From a checkpoint of a small transformer trained on Wikipedia.
Architecture: LayerNorm before each block, rotary positions, biases, untied embeddings, attention and MLP in parallel.
Each number is 500 + 50 x the weight over its row's rms, rounded and kept within 0 to 999. Layers, rows and columns count from 0. Numbers have three digits each. The size before them is the row's rms in percent of the matrix's.

# k: layer 7 attention key, 128x96, rms 0.128, rows 101-127, columns 0-95
# q: layer 7 attention query, 128x96, rms 0.119, rows 102-127, columns 0-95
# v: layer 7 attention value, 128x96, rms 0.213, rows 64-106, columns 0-95
# o: layer 7 attention output (transposed), 128x96, rms 0.62, rows 64-105, columns 0-95
k101 124:541606456563552431503442470598445547448538617511500498452483492540477425432451536551489481454446519481456489506480498525558511485532558549492517577524504477535511437599476439512532477478400474407481579408485535451493447446547461502552499443423556474603505532576493568451459564455423540556
q102 121:536462517557552514496568474400469479526518443491490448495445445580447527535533542541469517544518563493466453528511468502476456431486510527462476549549427577454515471486475540560505505480504497430481654551410422426549565512414461495425509539568505555533592521598484473521513551489516328517
k102 125:576434473493475563498462519444538398515513416523391578475507489538531546461471458406507480536581596540531471497493476515408530457535405482480536359496566505478531475484551629544496446404532510522523495543459486469568605525482508473539603563521456512544492492562464520448486485517500464443
q103 131:449493455516604414490469500547524495493329489422584426494496411509538405486496499503456542557596499515611450437538572557539498510552468547535557400494502503467418518578502487521490414467461514504451438582536462571486561470526534505442504486520525446512515492507479497585501449559453522546
k103 133:407454536500466418501392556526589546512450465613461493467559526488495469520512385567451466534419446566509446464499416474493455475507453538566540458521456469457516555539442476417452442570578492509537508515523498523394543514556526495527511521542512480450527495471474520647520556547603555509
q104 136:545488551509512480470553523548519551456438443435443519541484551449459510480493501473435543408603498512483539550437461555636525535548566510432540500458452535450541409423468504460455480529469461492495521487575428554431566503490522596517588608444432536489556476574438566418519471482532428473
k104 140:604543568486485462537534395467480494475425477487434453386430469501459589466554473467510501551576513488509539516567560495547514433521554490434473532510424431488505447564491422504470436554502401556579531554525531525489565508501496594471562549476530423458490387586445562481449500500517476427
q105 145:461566427527430531549499510480447506505408463547492543523589460544461423518427535504523559617508480466516507474539524590479561571576471480572528470510457502522371514469491560520436528447480509514499521507460461537469462470529446548486546517531479437499445369542513638478413570398558501498
k105 146:568504473451518572503489501476497531492439502588561527416542489540489553507494549615440441513398446475475528416460454514495524520479530480513482455578468462427470548427618514569439569478463419500467523572411507509395509558632506478562524493484531490456485429496492521469538477485515602592
q106 131:437449535442439540556518527528505420526530493500535562414551386512554529509458517534444461395477498535478514613404503506426410462539515548460512499551572487457428560499628584478469495537453493550547500491521517425503503470491494476424498552399554558560540579584451508524475451457509481450
k106 131:503472520564424572514569546554451444486529562438529532478438433520582424500427453522455501602437439559459513541520440483488434512499486522407515534504532513462453617491500538541565498542498462572557437442452493533508543385478521528475515504413481496551492520603574480423435595420507501455
q107 142:500444545556469409462551499538448473424492464516539490465477481465469504607505563473531456508501509547523533447457453402511506496484522517526532439490435497536479519452450620571581538444591477464515505566481539531495432563416491519503569410423538523465659495481371546541465544538517460440
k107 145:525511548529496530464468493534540525439403443467508591473526457429519580592432460536563498545512631516520416540537483444464620501418545478454445509548553436508442567556499563507585501513570535540502469462531404465501441544449473511480564506491496503446549445367485422530473537475531467497
q108 135:538486496500507537617510505469468528533568447565499639503443575506542469536490515480419505489469464500559497477477554377513590503504521476442521498519502459504480484555418423470518601436491443455507512563453463507565488532459605415507503523454544458546434457625489472576487454413465478404
k108 139:545499461454602482595464540578437480515534406481505575459477510424430484603456534455451466499572489573536477499525502505459495457508572417432424549473475489503500480509464515608564535429558465510522520493557466450527479409606503412499470530500434432584382508489567512553517530534486549492
q109 133:540436538491465473565402489597512416485482434505495470472466510449580452502486475456445512487449445527527511487542572547444431439480527501515459548540511550488489452478541496455603520528458517546426468531624525447430544463632522620535523500581527544428448523538407470512483494509394563535
k109 136:425480578403480467465415453552470563466518583542505463517518467487494470497469480560499544488472386523528524597466458529458465442401550495511543537485410615455436425499432518405623533576537472482479429520537548562456582478514564530474557538488550479514494544554483511566540474492474426472
q110 134:572496527471434520612485503530515533575503478535501554502540478524447480562511538495454472467484571547505552451398578475537486481562451544476440507505496606429482468533496370540533417494453561498530475567500494453491498522402466496565520445446380458453428423460499538477628534584535470552
k110 144:480547426511444488551383453467585483546527519459464422494502525542445427582541480530437499506466497555534538467421607461516471522417503435481492441518577567484480514558537469642518472598439515471540483535482528485518387527430526505496493511474503478528548436540461630502490482610492449499
q111 136:484632524465515388486542518467504428508517534562518574465565503505464501468567451427540473502599442437585471436601496493528484534469466446464476518530549555473368556452419534548522503550431487557516524527457568469524503453486481517496431570432530414485525542523557531449517409463446473581
k111 131:432561591542571442531476408499390466484450515520470529572603528388579500462542483490457528550512485511500556497498520437504515541452454453515506551544465509500507536461547548518480518469554485546425604560411539508443385515501532519466491534467307540465490551496544480489461444503492547523
q112 139:498546384528493528640542515556549441507460523451530497409453513465508515498553513501492538483450421580525551616494596513581564422445559531536484413510461474532465516460448564455441512426519551478401453506568439459517497500501486464566528574438511526447484470462510525495460549420491587434
k112 131:417504477403514510459531470550543480529418491455564422465480450543484560489511494565522517466450405585445566509511531505509576501469547571501455503472423467534464591539468530493495551485481514462548491618518537432490519492531478352587465494463582491463457560528549563500353537432477534535
q113 140:487549502510481566568543440524506531481443542567494552556441486558512571503527604510573505492529495570443501532466470550492509472469465458471537485436426444484458457574521499575505456489404546510547484553426480520413499514423467481497559431491538457484432503601485490457422504520624632366
k113 132:529527501466448602436537532530539532583429489572520562454363505534525524576509438429497486457456582549511564538475408499503499546452531527470474549498452546481495541514567468614444462444446563465437395495515458445458478514559535548553360454521515475529480488507447517514421529530518580527
q114 119:555399518500494485404554483532566464570563439436462512519497557425517477573469579474529492462535469569474574528553505480541524418520437510487438365569524515420467518429468496445536563484454569523596619483516477525455555589500423459463469536482502488471494513434480441486534587563464538488
k114 126:477615461569587545496495443565442496477489462470427442462450583522565574509425451473510551516569418476442562605566476496519524434461443466507468491464556548515437401480538514473549544550519553490541504528592474535486456614403480444480448479514508518557506431513414493468437570519449508486
q115 134:617485469503443511540515498506594524548486513560508468583470460448523425520497543455507469476536438485455577492539477494574542418468437522472535507596489471591469487600531480426507381569442496560480557514502407524507490613513396419392456484544464476480524541502529516498581420489513535523
k115 131:444476493569478509548529579593507523433519546528388441615412532501550521425573474544468489447563443522512507538480455536533494466478456459517501500400597569548526507535500542466530474515416495433528435482464416467451419520523556470513485517534547384463471461589455538484450476549482606555
q116 124:452526429586436450477582536425486510443398615450452484484518562494501519511445510528395565509463518484531409549468516438511556393547489487560480607408460474422516485524440542435520458407507489468522513456587521504499563582533527485472489550540538470565531504615468492515522519538508545458
k116 125:590521477559363431480479543401466491486468538545485498393553480508530572501500495508524528387457468537469464524539508592445527474602569469476448500460415485418475533553426526475480492411543514503573523445591469442521505520617583446558500456479493572546483491565532500465560472475517521518
q117 142:507494491517511465499413415442610490535515559461590496517446544468472398420473582517563528392562536475509551524542495541423482549510545527481482556404479505434535499458611496529466555533499494525507574495489460487397552584469455509532538570533542453483436480471440460459459462397546455590
k117 141:529496553611467509516567480487517557499448461509484527471409485496452421418513541474535484443535443429506571511522502452381449482562517598509533519508455541423468456438560539572512547517385507504499486554473585600516476531405497442510491640495490512472415433553430482530528519473556548506
q118 138:550471524485549437464549561441570482465462482560536427454585516551575452596502469561522476395462568569478623531489530401496491503547483593451475454478492482505464477465491537529520470502535451589468543474483475453533454510565542564570489391459522385495393518488499548547502473418497489437
k118 138:511524446535420499501486624517475465474467428557610459570522499467568374542530467594564548420540488572492562495526516429462501483523454520457447663521525480511512414470482555534601501518517453527534490469444377557490516498464532473463570465489528429473498471418492498476481537489545499501
q119 129:507427550504497486576546527448470507597473445518461562466579439548524391563513408462419472473485490582446447470619449502530485491546422471541588446430446462561439444519480484564532540514392488522591529490504502550478463534478539562515475467484539442509522541467592512480579476458516486603
k119 127:502475461524470456560655509479450516542552481513495449491492573408588416513475456523424470553539513615460465492504515535543459504397470425462460487541536490469454517451554486524512530468547469544523530548531529531425475584475510537507533485623449430484524440387529580498567433511430489585
q120 123:514388453447485518488536482598507531461412455544564472539632545523452503589552473480418525543450545523493561514543562455506506490542443483381507462530479519460435465511494450497544485437538601492612550476523563494542489492536494490513581486482397430523507483439493523413443497565412428509
k120 123:471545440558505480501418448453458511490513586498575501530533461523499507614505409538350515492511533505516597533503478460502482486514571349521411468500519465399547493483553471471512547581556576487585494559422514449530503553475510475449534464574557541507473464465389521505478527517446496436
q121 130:503480562501577485539504558495572535530455503496458496410558484480542453524510494484575440492464505532520525567530483638459475523484488594446427529456583367516532458564509463484547576488543534447460468512427557534565430466426514438546388543429430458480530431503468549477474452549555403485
k121 130:528487474530564447475428610432480457549474568462539561473509463479410506493609436454579491598450521552595557545458524530450505512480453519514473533497492363551460558475485425504507538552470513471485520489473512523514523454434417539399466635527500453563544465514489466439540584516445522547
q122 128:497550470430584502427483534534519516363564463517389547460533446510538442481381457498446457474469478467477554492529547504497484554553474427550580558474533468484454507467520488554498499517478554462609503563560451522610572476502563522506582428570487568487427547390501447550493435476507527502
k122 130:443570464456569485547586462468421568478478511475459402405540543489515420530437484486535449464548512521461546496511429537594372481556542488535515543517521540473493553496547510459508549562501533489434470458462519499566576498519553505360518401482476476527425541472482471580629528519551442494
q123 147:467558483439578499521482515414507550505534531627497419518523429456558536455428562478529542517436495495484593502531455466576581521506492482462438637513547525521439561477412537515469466457489483479526553526447607550571494472523396595475501521451500498364519496496420518493512491497494440449
k123 147:548489492556498553535441550456487432472482599559469529520387465464442550536463579476497550481441498515521521457529537525536616461586470612493469577569532523544521491496579536463474524502555519498462438487384527475485438440491593527441539560484470430451511554522457393494433426568514428517
q124 141:491510507438540399584515540449428463488503605416522601542490580537488472473426622476561604512473563484513441519527471535503472498474451508476562532497505517445394512530469469510493453541519553540540477516473453511432528572501551578458526524383447473502447504440502437554407440556439569478
k124 143:518531606595545409505533466476479499519435497488446488489388493550529441649489579487417498443476417548494532481482507540430444516467542496529539536539502524458443533518523443516437464477516556455503516531512473564478499586628417565469471456411456572574521472389532500493441512521538507467
q125 117:433461423418517521498506482533450516541477505518527523481433405512502552572472496638487507521518503464490474560447620460470498408485479455605566500450591467506490489561424455464473507519467505505519569475463453407580530545575536530509424547503436417487585464568529413529563567509457467554
k125 128:528507424453486495459469492489526456565487384565471510541440529498511450549502518516479581468508440546482487427441513600479469489569464427528572443453585477405542608480499503393465590450570493477661497447475539464484524490511504472542536461521442450538540534608560504537516466487426474491
q126 126:535512454523489380482495511488592436404427510421573484537473486471601511520420474539579497454494527451535489467489381481496522456451494493493527498515484502482500451512512426493483544477462501541524359463498577469485429586437555514517564553479563611478444547608525580521506477545465590476
k126 124:495507523490412358476500557570502546457484502452549484507419476567590507461544416575528454480385521426519500487451445565485498487545504527517478543574448532518460470496449480487491472413527623508475462476598520543552450560461552449472549557455494539457515468446635492576468536578492532490
q127 117:472486379521491439503528499525575530476474464572437530446381496478595571553537520519474545430557490495437538496513559443548450511508411481613534467525467554594480620471504506555465545447473477524488510444478492562506467463500518606504476577533526463483485468441465530375538601468523473445
k127 115:533557492433456518467444568492519514493414425537486495444518435500583524508444468513465573494513385497489495455402527504585522461529471534459455483538432476550517529502613501497475662492476465543525503541514485474595448629454487585529491496615480445410481547498519498475448410487519509523
v64 129:439571425569476545501477471437586599552533463501411408505616491380546490489458533495480417504546494444552533532504471606491463578442476477466414494556503460441556508594507419483564465484541480552487450479479523479456507536475541527541485595429541585485470530476517523517392495466528506500
o64 127:469497625408555548498550550463396448548491519532477481452468487544453491529506481465519544541495514554499503464421584543432380462563552525545541498494492554575521452454468478509507513419478464424439439520530517548501474454542484390545448474549447382532549480603463593539496537522556456572
v65 131:517460446545533415444581479487421494560490528618419446483484441474534516484502581449523487555537503536514502433472479342503515495592495514505486444410463448538497521443483459514519504523523544587462379534513552423480543490471553565507519458398636556512500476504508524484521541569496576494
o65 123:426506479439585422556418515614485491493475442442542481569457487503547494589522424558430511533517513469474543539477478522463441488530445598594543447517539518521516582538541487499494604450504458467526585514477418539494447494364478422497490497411481473512549500461544564476509506484455484626
v66 132:603533506529489487456525510628514409495474549505517495471513510376526476504547532444581450492361434538503628491469461467492446479464492467506453401512583473463592507533472500526529480536462406477499463478552543427560538543570521502517563572564481606433501540444503496452503491514473488433
o66 122:497510571508481393466468501510465526465537453431517463526460522581454504422484476486513511517512589422492503549596528489408548517557471508473451585453494543474437392520510543514514428518597639441577465466525486557499560453501539480504462378432435486563515571546560517549493466514479433577
v67 124:374470490474408522488475371420456396469418555503519449528532528546503487486401478571503490557530575539538490540400478470586510472519467521524566524426583437488550409515552522521482521503518480544571513415598495581516467464567447478483506553473473493532432579476559517476531537503501564495
o67 116:530462563509558467560528537463495521545531509546568558487344536500581494572554527496477589435452402568449537508607404572437552487493524450481510480482513473517473539533468508432479497470522477418566479525431495498447583517379531572431513502510461478472476465482465490462493458517628424491
v68 138:557533500437482436537582494475515509414525437534508520527501483537552483477457592509500457420563434580590569535528461524612443544424499549557448471524488496464555502488433509509556467373510539479555468561452500460413436456506415492413517545525509551498546486589489475478579570424500471409
o68 129:602504483639554506500426446477526459582471538506505464503451487525422466586411512377565585540503519476477448480474591511442540575576490511442526465455557502584442448524525511506405479610480520575496492574466487498502434481444489483571523493474508471507557565457478465451424489507477434530
v69 130:528631426520493539569583521524483416462547503524537485422573572492584524509476473503430525457437520435622436540475592484420530554494533491481545471483587494558473459457489455507419449538485540427455366576565532535454517506482509500485536490574488453570455502482502432464482423447492503475
o69 130:507385469521470459525566514550484491510438575573581460567444453460380521466446577484508467425513470488433474534504445505453565601485577543539501545526393493526517523505435557508614493516453491476463591548443457567531502579623497446466545468492400509457536505512496502535484478524470443467
v70 130:560515454557534491423552458460487536583493520534432483497473536443504460459497472478438482498371458442477522531511572455554561544443507561441567539549596490502469472496405544453455536489508479582494434493468444511558482469548461504457555481534644529569448424498651534494427474566470464505
o70 132:434430508495454449509456474549530546502445542447497522506532516474466527517557439465407477487574592533538480441491420570431527491599520455527383442416374489539551520518592500563504503489503464448472557599564492464539594505519538422504436540535468430508516602466459514506537517480476597507
v71 134:515573523466533465526508522503450483557470537443569481539535562521484548445476502467479575486470485568518440372555542502436544536416623515417590476446446440456530525457569526410542483436494546548532478455445391589576466489493448474466464499508512468454446516540439479502555521639529535481
o71 133:519424493556381543472515507489536569528509513599473491419469487619456395497610487528498540497491525547483494464480389510567521470539436563512474390497536533553479548486498512544428576526456513478570499501567416442421542514517438470486552456455582591477482524503516442551555497430504437456
v72 125:479444450551557467512474514454543461376550435575507499478478466514524553526512540560625427503504482566569488523569602505555456497490483478399524467506475546413501542407564430441455551400495413439405482509564469509442416455504580509555527525523552572571520554481487495527489511492509486462
o72 118:442563538499534483482495541567558518558455489468484466472506478463537354594498460509472584538432563553449493494471495487496474466415454545437518552497412484424478459555488495485468447622529482577524496571439554598557455543506491429416593533458475457504499466497510477542417567597556448538
v73 134:644565551504557435501505479466526461583485551531417568507491521538486505490470449571532534429612486549458450589451391416545533463401500405515496482458511492490455530493457436545466546416494460469511435505433564508453479552483518496552551435509498539540508565527538446577521518412560447477
o73 135:408543438495503491398498526499581496449514509470533555512468520446490483451449542491500498494373537442544616457524545641494603578526509613468472534559508501561565466491477490503497491554431552595412456529514442516509485463394474497492434544553559464418444501482479508526444454558487502492
v74 113:448396516497540455414575507495516425411647523480509508471465454509515536447476528530556499446388526522478468485443549472629496512538540486487532523506505574412550520518478436613637548494491508471507583604495407519475537475487522517524413470495473526499455431496434479486499481526521539532
o74 111:578570465535567411449414421507576515441403370505470508518527488440491427514545472428514511511570445464555529476565460437527485459482438510471594558459454423578477460456424513452454540507492506531483456465429516537559573597473565485560541512497530567489587562497509571497551522495542479505
v75 127:596597426488456514532545509542384509496386461480485494552519505528395491458544447448528576464517444463524508529443515515525492503435548523538517506488543457527488476412514546536593438526541447362547513435472493478507536464460581574601497539426524563511537493409474466544461550550444558553
o75 123:421515414577521467455578488454431455453542547469486461617456457564540513463517555447387481510533584468473463534489539493511444554446414507573483440534561545509480483540511481504511518552528505541529467548550548508527568539430445520514550351607408478485489450536484548531573465512491427438
v76 130:543536494423516556464570503474550557509454570465449537482530416442504562557536558590613498455508459513557538460485445472483496539622423500471538480432536482483395484471492492413584431516435467544457502513467517504540447486513386536563547505568379509555447558465514513592500529509443505461
o76 135:558410524523481592559502582456524443525534447475495463583451580549551480475489400466421458511493474549449584412572579525465551463442474475499442505574482556426497490587453492554522469526456571501549476545499512493482520481509504430430453553453530549463556447508577620490430480472392497486
v77 137:492549541511499483461438523507519419516500405446501558446513500541423521451429537583413474533437456501521515585547542435512431541533371464554512523436527422530487471460541568524528464499511515460557413408523537435557416519600526556541448523571535531447500558499419540573560506440569494514
o77 132:499521537446542471464528501446504410472503617517556388496558517469479479443564444526601528525625533541492488511495466563475475449538517484463455521550499449528496507462477490555535514628459558566593505477420534521474529543368468593526487537497417444474479549488469446446411453552461440470
v78 136:472403493511437427448506498574463526499534526501406413534523534678455521598392620395496470522530523415491538525539502454524469542555541537531454552522471408501518499425420539526553472513557484540463520485455492494416471496515536484606499532568506487495485488434552519510480469488506496559
o78 127:539534460475484482501409583474468464514443492447594526460531445444504502524545511494540372517497517632579432559471504532532481477460448432572571414540484419568551467583609489591555479494500508469470527460451505544486518408476496486495448493470514471447525541543495514471524543637467421468
v79 132:472490546499456629517492486537397414462590465553462569443433476550572458587495495459517531471469490436435437501536560472444473431501449540469516474569452406520533450544529413495552413501584592523522479616486504524525505450471510463520463488523485470437518544455549559508630514500540511542
o79 126:549426571481473399470459549488574550541465511539480514550569591551447507461509486454506417562531466518552458459465491481559543603491459456563512563529563448538495544412520567493492502535525481449454560393508513550507411600480485476402520506485412494539490407444546491364495522533542466492
v80 128:507492482465587532515576490432452509470495495461507531499554512456520557505447434561606595506378570587538486531494596465482429504564616420568531418498454522566535488519512518449539504504533535485488469427421565535421498545499502499480421452486487393504435413508527524480482434552563442505
o80 121:461507538511408432507477545500563484554478460489503499570462499484446461451463607469540482419554392479526459438571477539510403413487473554487479572585454473424484521509546456454491555502491539546473567505506458549528532491500454483456543568568456619530558648500422488581482510413526510478
v81 124:508539440547462506537516537478475568545471504542550571568452572567514492510527538473552416509436477484489546489499446411506477596522530564508556438518460485601518497512398530434523482459489432466567528544437470505517454624526456493514431492485452473539357482617482487471492497519445353502
o81 118:611440593546416420505510450534545412486476473544455555474454531473490496573458495484497496435603533463530490525499493507525590438495432476534494518502510526429546452470550487602507509490534470536568485514530508405462449376439471492458537462616483483435573579555517480622452520534460490454
v82 134:540526480490495550510537499534431446438498434433499511523583529594557469516545475511528483521491436531494482570559463498528629456519531462569534512458476539400504479593540443478448551450517557486447434438410423522518435413458392520549482606494534526469455500447524588581595461450478468504
o82 130:496477494497479456555491602538519543543502506488439467466526468508502396547506569472462501525461525587377518436517575483500450606494401473435508569536440512606480571419541553567452444480499532548493448485508449562444572501526422569457428471578487545542516550461555496425402439500515501510
v83 139:505481473509400557485532562411437426476492441533460487522557489485434464440509496419459458574494599504503556452476444478523550447522561512571554521462542516560460524607542434507561540432544465534440546557530553539500404543512540450506552504515436460528515502462490545583387586414557411501
o83 135:491527523492543486496436490535549421529570587499490486468415520478518510563412489539452491528460424557508428545518525548443478477532418483505511520538512493477562491446452508381460545581485417484528341529517409531437593454534541514442466537560473533502521515532536503456579485637467594495
v84 122:453401512480512438555423484516531509528459492510551501493472466523557435472501520480509441439550542573480533527551607538584551563619549533561496434489479457558523424438520551483445523533444509573497488417614474463485430426559529501445557509500384523535517412470516532455484542412591480492
o84 117:664534532522520575477503464528429483472490525515471583544494504577555503551485524533503603488510482522476435467588444523397503468459554481419486444463499507424494545406624557438509471437551490491462504498407459565548434534462479502528512586468509473541457596459493500431478509515412440528
v85 123:518515554562431473510485603572553419427430518543495465530529438550560477553487418428502536547532482451548509397514459507561563543436457492544553495457493482452442443478413604543425541422452401566463517481512576491535508461448454512472461476507637585541459459547497549505498517483486468529
o85 117:479445438445470462557521449528459530486637541528440566430525508490506482526463528539407460488480520519440506610556504390500511428616527505451522503412533514535473554471550413507574519517516542505448455555554536528475535472501582423519552551477539434390557514427492446481457466594522513444
v86 130:455470488529450527488649508577479498465516530464459541498502537539549544549478454455491398445459521538543556387506582429506455413492514563550466468511534424476495551557510445487463542570483491372434578523481502524509495487511576511509559547461477427532525462559567577558474416399522437454
o86 130:482526515552467467481388497492479494548523391474494460558512498398459450508515620508584498558534502516419446517554455538416503555538458502464471487528438540478573468474524559462588466465577504555563522448498489550531482458551469477474491491588475581437548421454428448423504573615445571529
v87 130:533490571446500495551455574511514514456455401518461495489449484499486512483582541543519543589502450499392492497656499532499390457517475444513482531501541479506463513534541573513558427495526591558375515506571570425442437437538480479492530422456606446431559481510552509440529522474444489486
o87 130:443543438476514553559490473434542471535541514361498503498572548548431511475557470528513496462465545544576548581387642537523474526520473510535542546463510555413448531552563457466443505506488504457534574523434493547484453502509425470474536602496427499564459472488470392414539420514469525461
v88 138:476528473555464537428540555500564429530498534479592497470445504409493502416397493481491513543514583440551536478489557511539507466501493562534550504453493600400476511518528366552551472500533535514495599570525460447399475542564439452504471503480516376489524587496547464520566482559474466407
o88 131:494541534556492545601475541539536476479479499456473460437460519488432501470493454505483495454469429559576526482492465506542498447590517525455609552486527453540434527501443627450463497535443401566642483508554491424574531406516589488469517445483438512433458443506460581458536577468491466569
v89 131:492521426432502496432504430462466516453486628612503492483414466544510497442528435431518451529501385530628484539609473483456535546472536512450459442490587487464526454421516552554487474561483498439523560521494526453576514513534484489539521499444517489487607532452571416539547515482587452557
o89 133:535528477570509495521588608591535480556530401494541492535476450462503452495450568489484461515546584504482609504479462439473576488469550432521440462504524498549432507576529515455563558426463470499517422539501519482504432503396496460511571436508455457522418524650504471396480481507433557460
v90 132:464481455455572463387466510507542536510531495503443453568528507391465602543544516559496532489516570566471433589450432423542487550598516536557447575450526540460472507420581436595447512499527454513583480476539436541521462392532488409556521582464497493530506473475487533448504432453500502464
o90 128:592490495504532495461467468587375512483536497389501467507447452537636425401499498456531501459479420491472543530457453576439429489500491499481624470496495526499584505581448584523451489489467524528452519515424537499537539544479437557511478576444523535481454488588537509505432506455548594565
v91 127:478416587468503463505414532516408490454494404476506495426509481504610497509512528469527485450505536479451465513487427458507547550561448523504522513509468550526522489634459449541466507554520372469568415562453566527521490567574515453517503535525524481604542490500484427402555541558414447593
o91 132:594533459456572373538532474441621610511561525480435487497530474524505531514488489520460445515510388489549469567548512499435492518487588408468484569506437505503569523488440530549472517485571525514464504532419428441517466407506458489504588437483523508504462442537584609534436437456535517483
v92 122:518526443474492399441462472530473386529407590488509518508546459524539499539557466505573518481602561434420427427544523500480497510483431456448525384556393584468518543551532559515481567547482466481535480526482493570479502486528515575462498630469581502600471505460504454548501500441453480543
o92 117:465430551542445546570427458471491565401553450474488456460504550528623478532489571519481529513389464580461524613473454495455515481539503565549443533509486435545454449502590517511482515482506550579412497439389479471536475491527477483498595402526475456491503498435554605536518487497552563456
v93 121:473566508467537533478458513492539497464541530545487519612521451597474538406471562482538517460425504487427574531557477555460440543482554426413536532546534485441484502455475419536464571482545481506527580448496490513500507473460473479457590510587546451488478478406555485452417465552642403591
o93 117:469480470564447459411532486479457528533473532478537574336442547504491458492546521566528381533462569537574468487481517475570547405505568532434527473557453516452477476537513564481456458505410599494428504536480499521470542533439579424551457502579438560500496582591503456503479480512476579486
v94 132:474480505563471496541514474558484591501479519521589421423450525536421542538556449480554513513462518491576483474598558612498453445471396480627524545538516607492570453482512490530500526450612392566530506459449431429512481481486495453509427542508474518544474497456499391455449545491476472505
o94 129:507527597361488489530526503511493471467533461429454495491547448605477482445430616461457543489441537457492429481442472480504530417459533384483578501515417457533432457519512490510486442563494512454527549613541464449582504491484560584565597516538501511469519476524454534535563437577538542507
v95 132:406523524444511496517430563528521506558511396489477506527456459458527525500489343445530528409460478529548546517637544456473459504456537562553546510452557524563482540456546426520587506395434479530454529448458484504543490475604516508529571459517542530576552454522440520424536439538499423518
o95 126:487469501526498465454569562507534464536509529449491408532590451532591462400493502618531501544491572407562437515450435532504498487589539382498505452495461492458512566443492578377429468447565531557556453547532539502495461511477450403537540583537517491386490544491505512546498481459480497521
v96 111:588467597454438597581457501454456505552521445483504433497475498483556523519508430462429527471466539476502532549407507494528522510544506555573519491512541471559528602485572513448574497517495515448404524436525502554412556518453476396487515485513565595481332445447479508534548566464461507469
o96 121:461480502481405504485487653548489428452533539490440570514455536528492563521498554504524503508459471490528459550534472474536444562413470475435397448418597526544601472522387451490475409481603454522547459589497510562552483555509488522464450582498435537554538509421509508539551464482542469473
v97 129:524470515516456510420492517523439474447473526498500445456528573451421559464491484570559476530562396519473447524402507560491401581469633573513453522518555481570581506458549594565427449462541492486505487566476511544518466527513476424442449481531462491565586419535518488568502489519469457385
o97 131:481466478477523552476513484566521553568513588536528476647487539516543485452491530401546517505494482526514471556507465431500556515524349547534584503472456523480571422593518486405482452525504424474513470463438427445536479372500492582560553524534479442463451591509467450500480508450571504442
v98 121:487479494457514450604469478360551456531526537542476509459477532484428505510545442536449506486535468383464563511475446482581483530465612512473569485460471509567470463505580493447589440468492544414489565499569361535494476452521576498506546469510466509552573561520546408447480515442569519563
o98 119:487543480607543500440528507494542402533442526605511561619499467480519469501507457548481510480392451522576503591425502514461552487498394446463472471537577523497422487407411567467483474471531395494494554528435573531471512579465485505499484522497563418508434469511557472560608511483500520479
v99 127:432563541505468459556474541569446477512508616547524448510526503541468510559498505411573531520514505438501436504509537399552516508489404443434480496541505500495443507454599513428526458417514488471458417472483491467526571586521350414572551512511424456576532502569544598497501497503571492475
o99 129:484409524426504508462445557495502533557480539507452537524473507480509414464490509542525408517505504531490576535442421590508545468503494510549525479428502509486561600497494474498455438598534518508496516516508503595420409468540677521393552467596602453484457485505522542489467435499435424470
v100 115:500435447444474557430490534508490498605526490448515501547504500472446413531528574531475420442502491494478523486549422404504515361415509548453545553495511520570489488544574466418466491497487534517481514549562521504641386497599501557444485587457477568532431458500415518522516528537539479547
o100 118:496421541509471450485507478524451449493431555530411498411548508508623577494508377481501619670512478529475503520545514570515484628507477437517448529534450510489451515503477543468469495500519522487531484463530411483396500449452477488436527513554542456543564492502567447440549558471476571496
v101 121:511450551510494452530493534489509518403543452498520524467606462485414522554529571565485402495525599507456619479545540586469483458434590544414504483524584479527454452408476455438481528404499447471513422492558518520518476575453586566561470435481524513479446558496508503394495537503483463555
o101 125:440507484442565519483478390527524485565461558510403457471485513493547440541490514512504558510532533503628458458487439500538509535383442480457472574552549540473510531563548510504616488583518541444484504564430480500366560522512500439526470504451460462496506375555457467620487489552549456487
v102 108:540499495526534493506562524559487430625514631507496464478470524549576553534498394554471543504601555477443543443491457534404457487494534532502523473517448381504414406483473520565489509552486475449441575417465434484535477401514564484519539486574442526436548527470449515565511517494517423459
o102 118:526540469496363524571490524533445529418450451512557543561512465466458528450509538556455499580391389518502476499570580509489539468568453485479429421526558491501500486494571591514638480485500498525573473421540506511512493541486495518570474566433465485415450417552515398525489488496464572503
v103 138:549462535563548520443585495499658536447488490519479482436523481507504440509490493476400598531409444524525439474430450532497544485539529470408517539385494507611533418467525562470501577524532509454541507545472511494476506410441440508516558449472406551581569430512513535481492495520526451578
o103 130:532498437482540455467455483519436483483505561498524471597500500489449557601546516473544473493508528413428581498502544492520524516525434441388492487607502410448518594487450425558530485481466441512411502463521516502506623466482529421476614544473580514524391571546479513479571539435456544499
v104 136:394546487554457544441549422430437545504533431438522565480474420533457444547523513492640602472446500493566533423545456548555529521488482453517383482449560541587434493469565497499488462473545420492568581485567514487528501455563478513433590498501544439486440494496492500557477466522436540522
o104 140:478405606568492513480495510509618476527487530543550491503505555499549510466485468533393430512561586377446488521496483442383405461494537519484549519570515527451444474562516456519460408476437490548471506493515518529404524525440516508518532497501490591497529430504459544388575525544606540490
v105 128:372466399562524513477501466573433571511476506429484511469485507518497544523568553494463504544514469532452510617421519495459603544436535523515496406470492452459530512576469442552471493460510502541475452450413466574528508512501598497434615492541560486472497635484446490408572514474542472484
o105 129:573567486523482428482508502436503554566510521517577445477497527562543457466454585595533467499529529485502533405525455541526479546560439512512465516432455577527467457462536480624486477429393383488547516453406456491534515469496495505554432482444474482541444391530529466581446507564530517613
v106 130:466460483447491441540535557438534420540570561504498498386564488511575455496436415595597542532521478445448472546547549534489560532461555546442510445413524526548545509471488545515513489566524484492453513491443554494508364557612449569525478508499456474470414458499463483537470569572507494392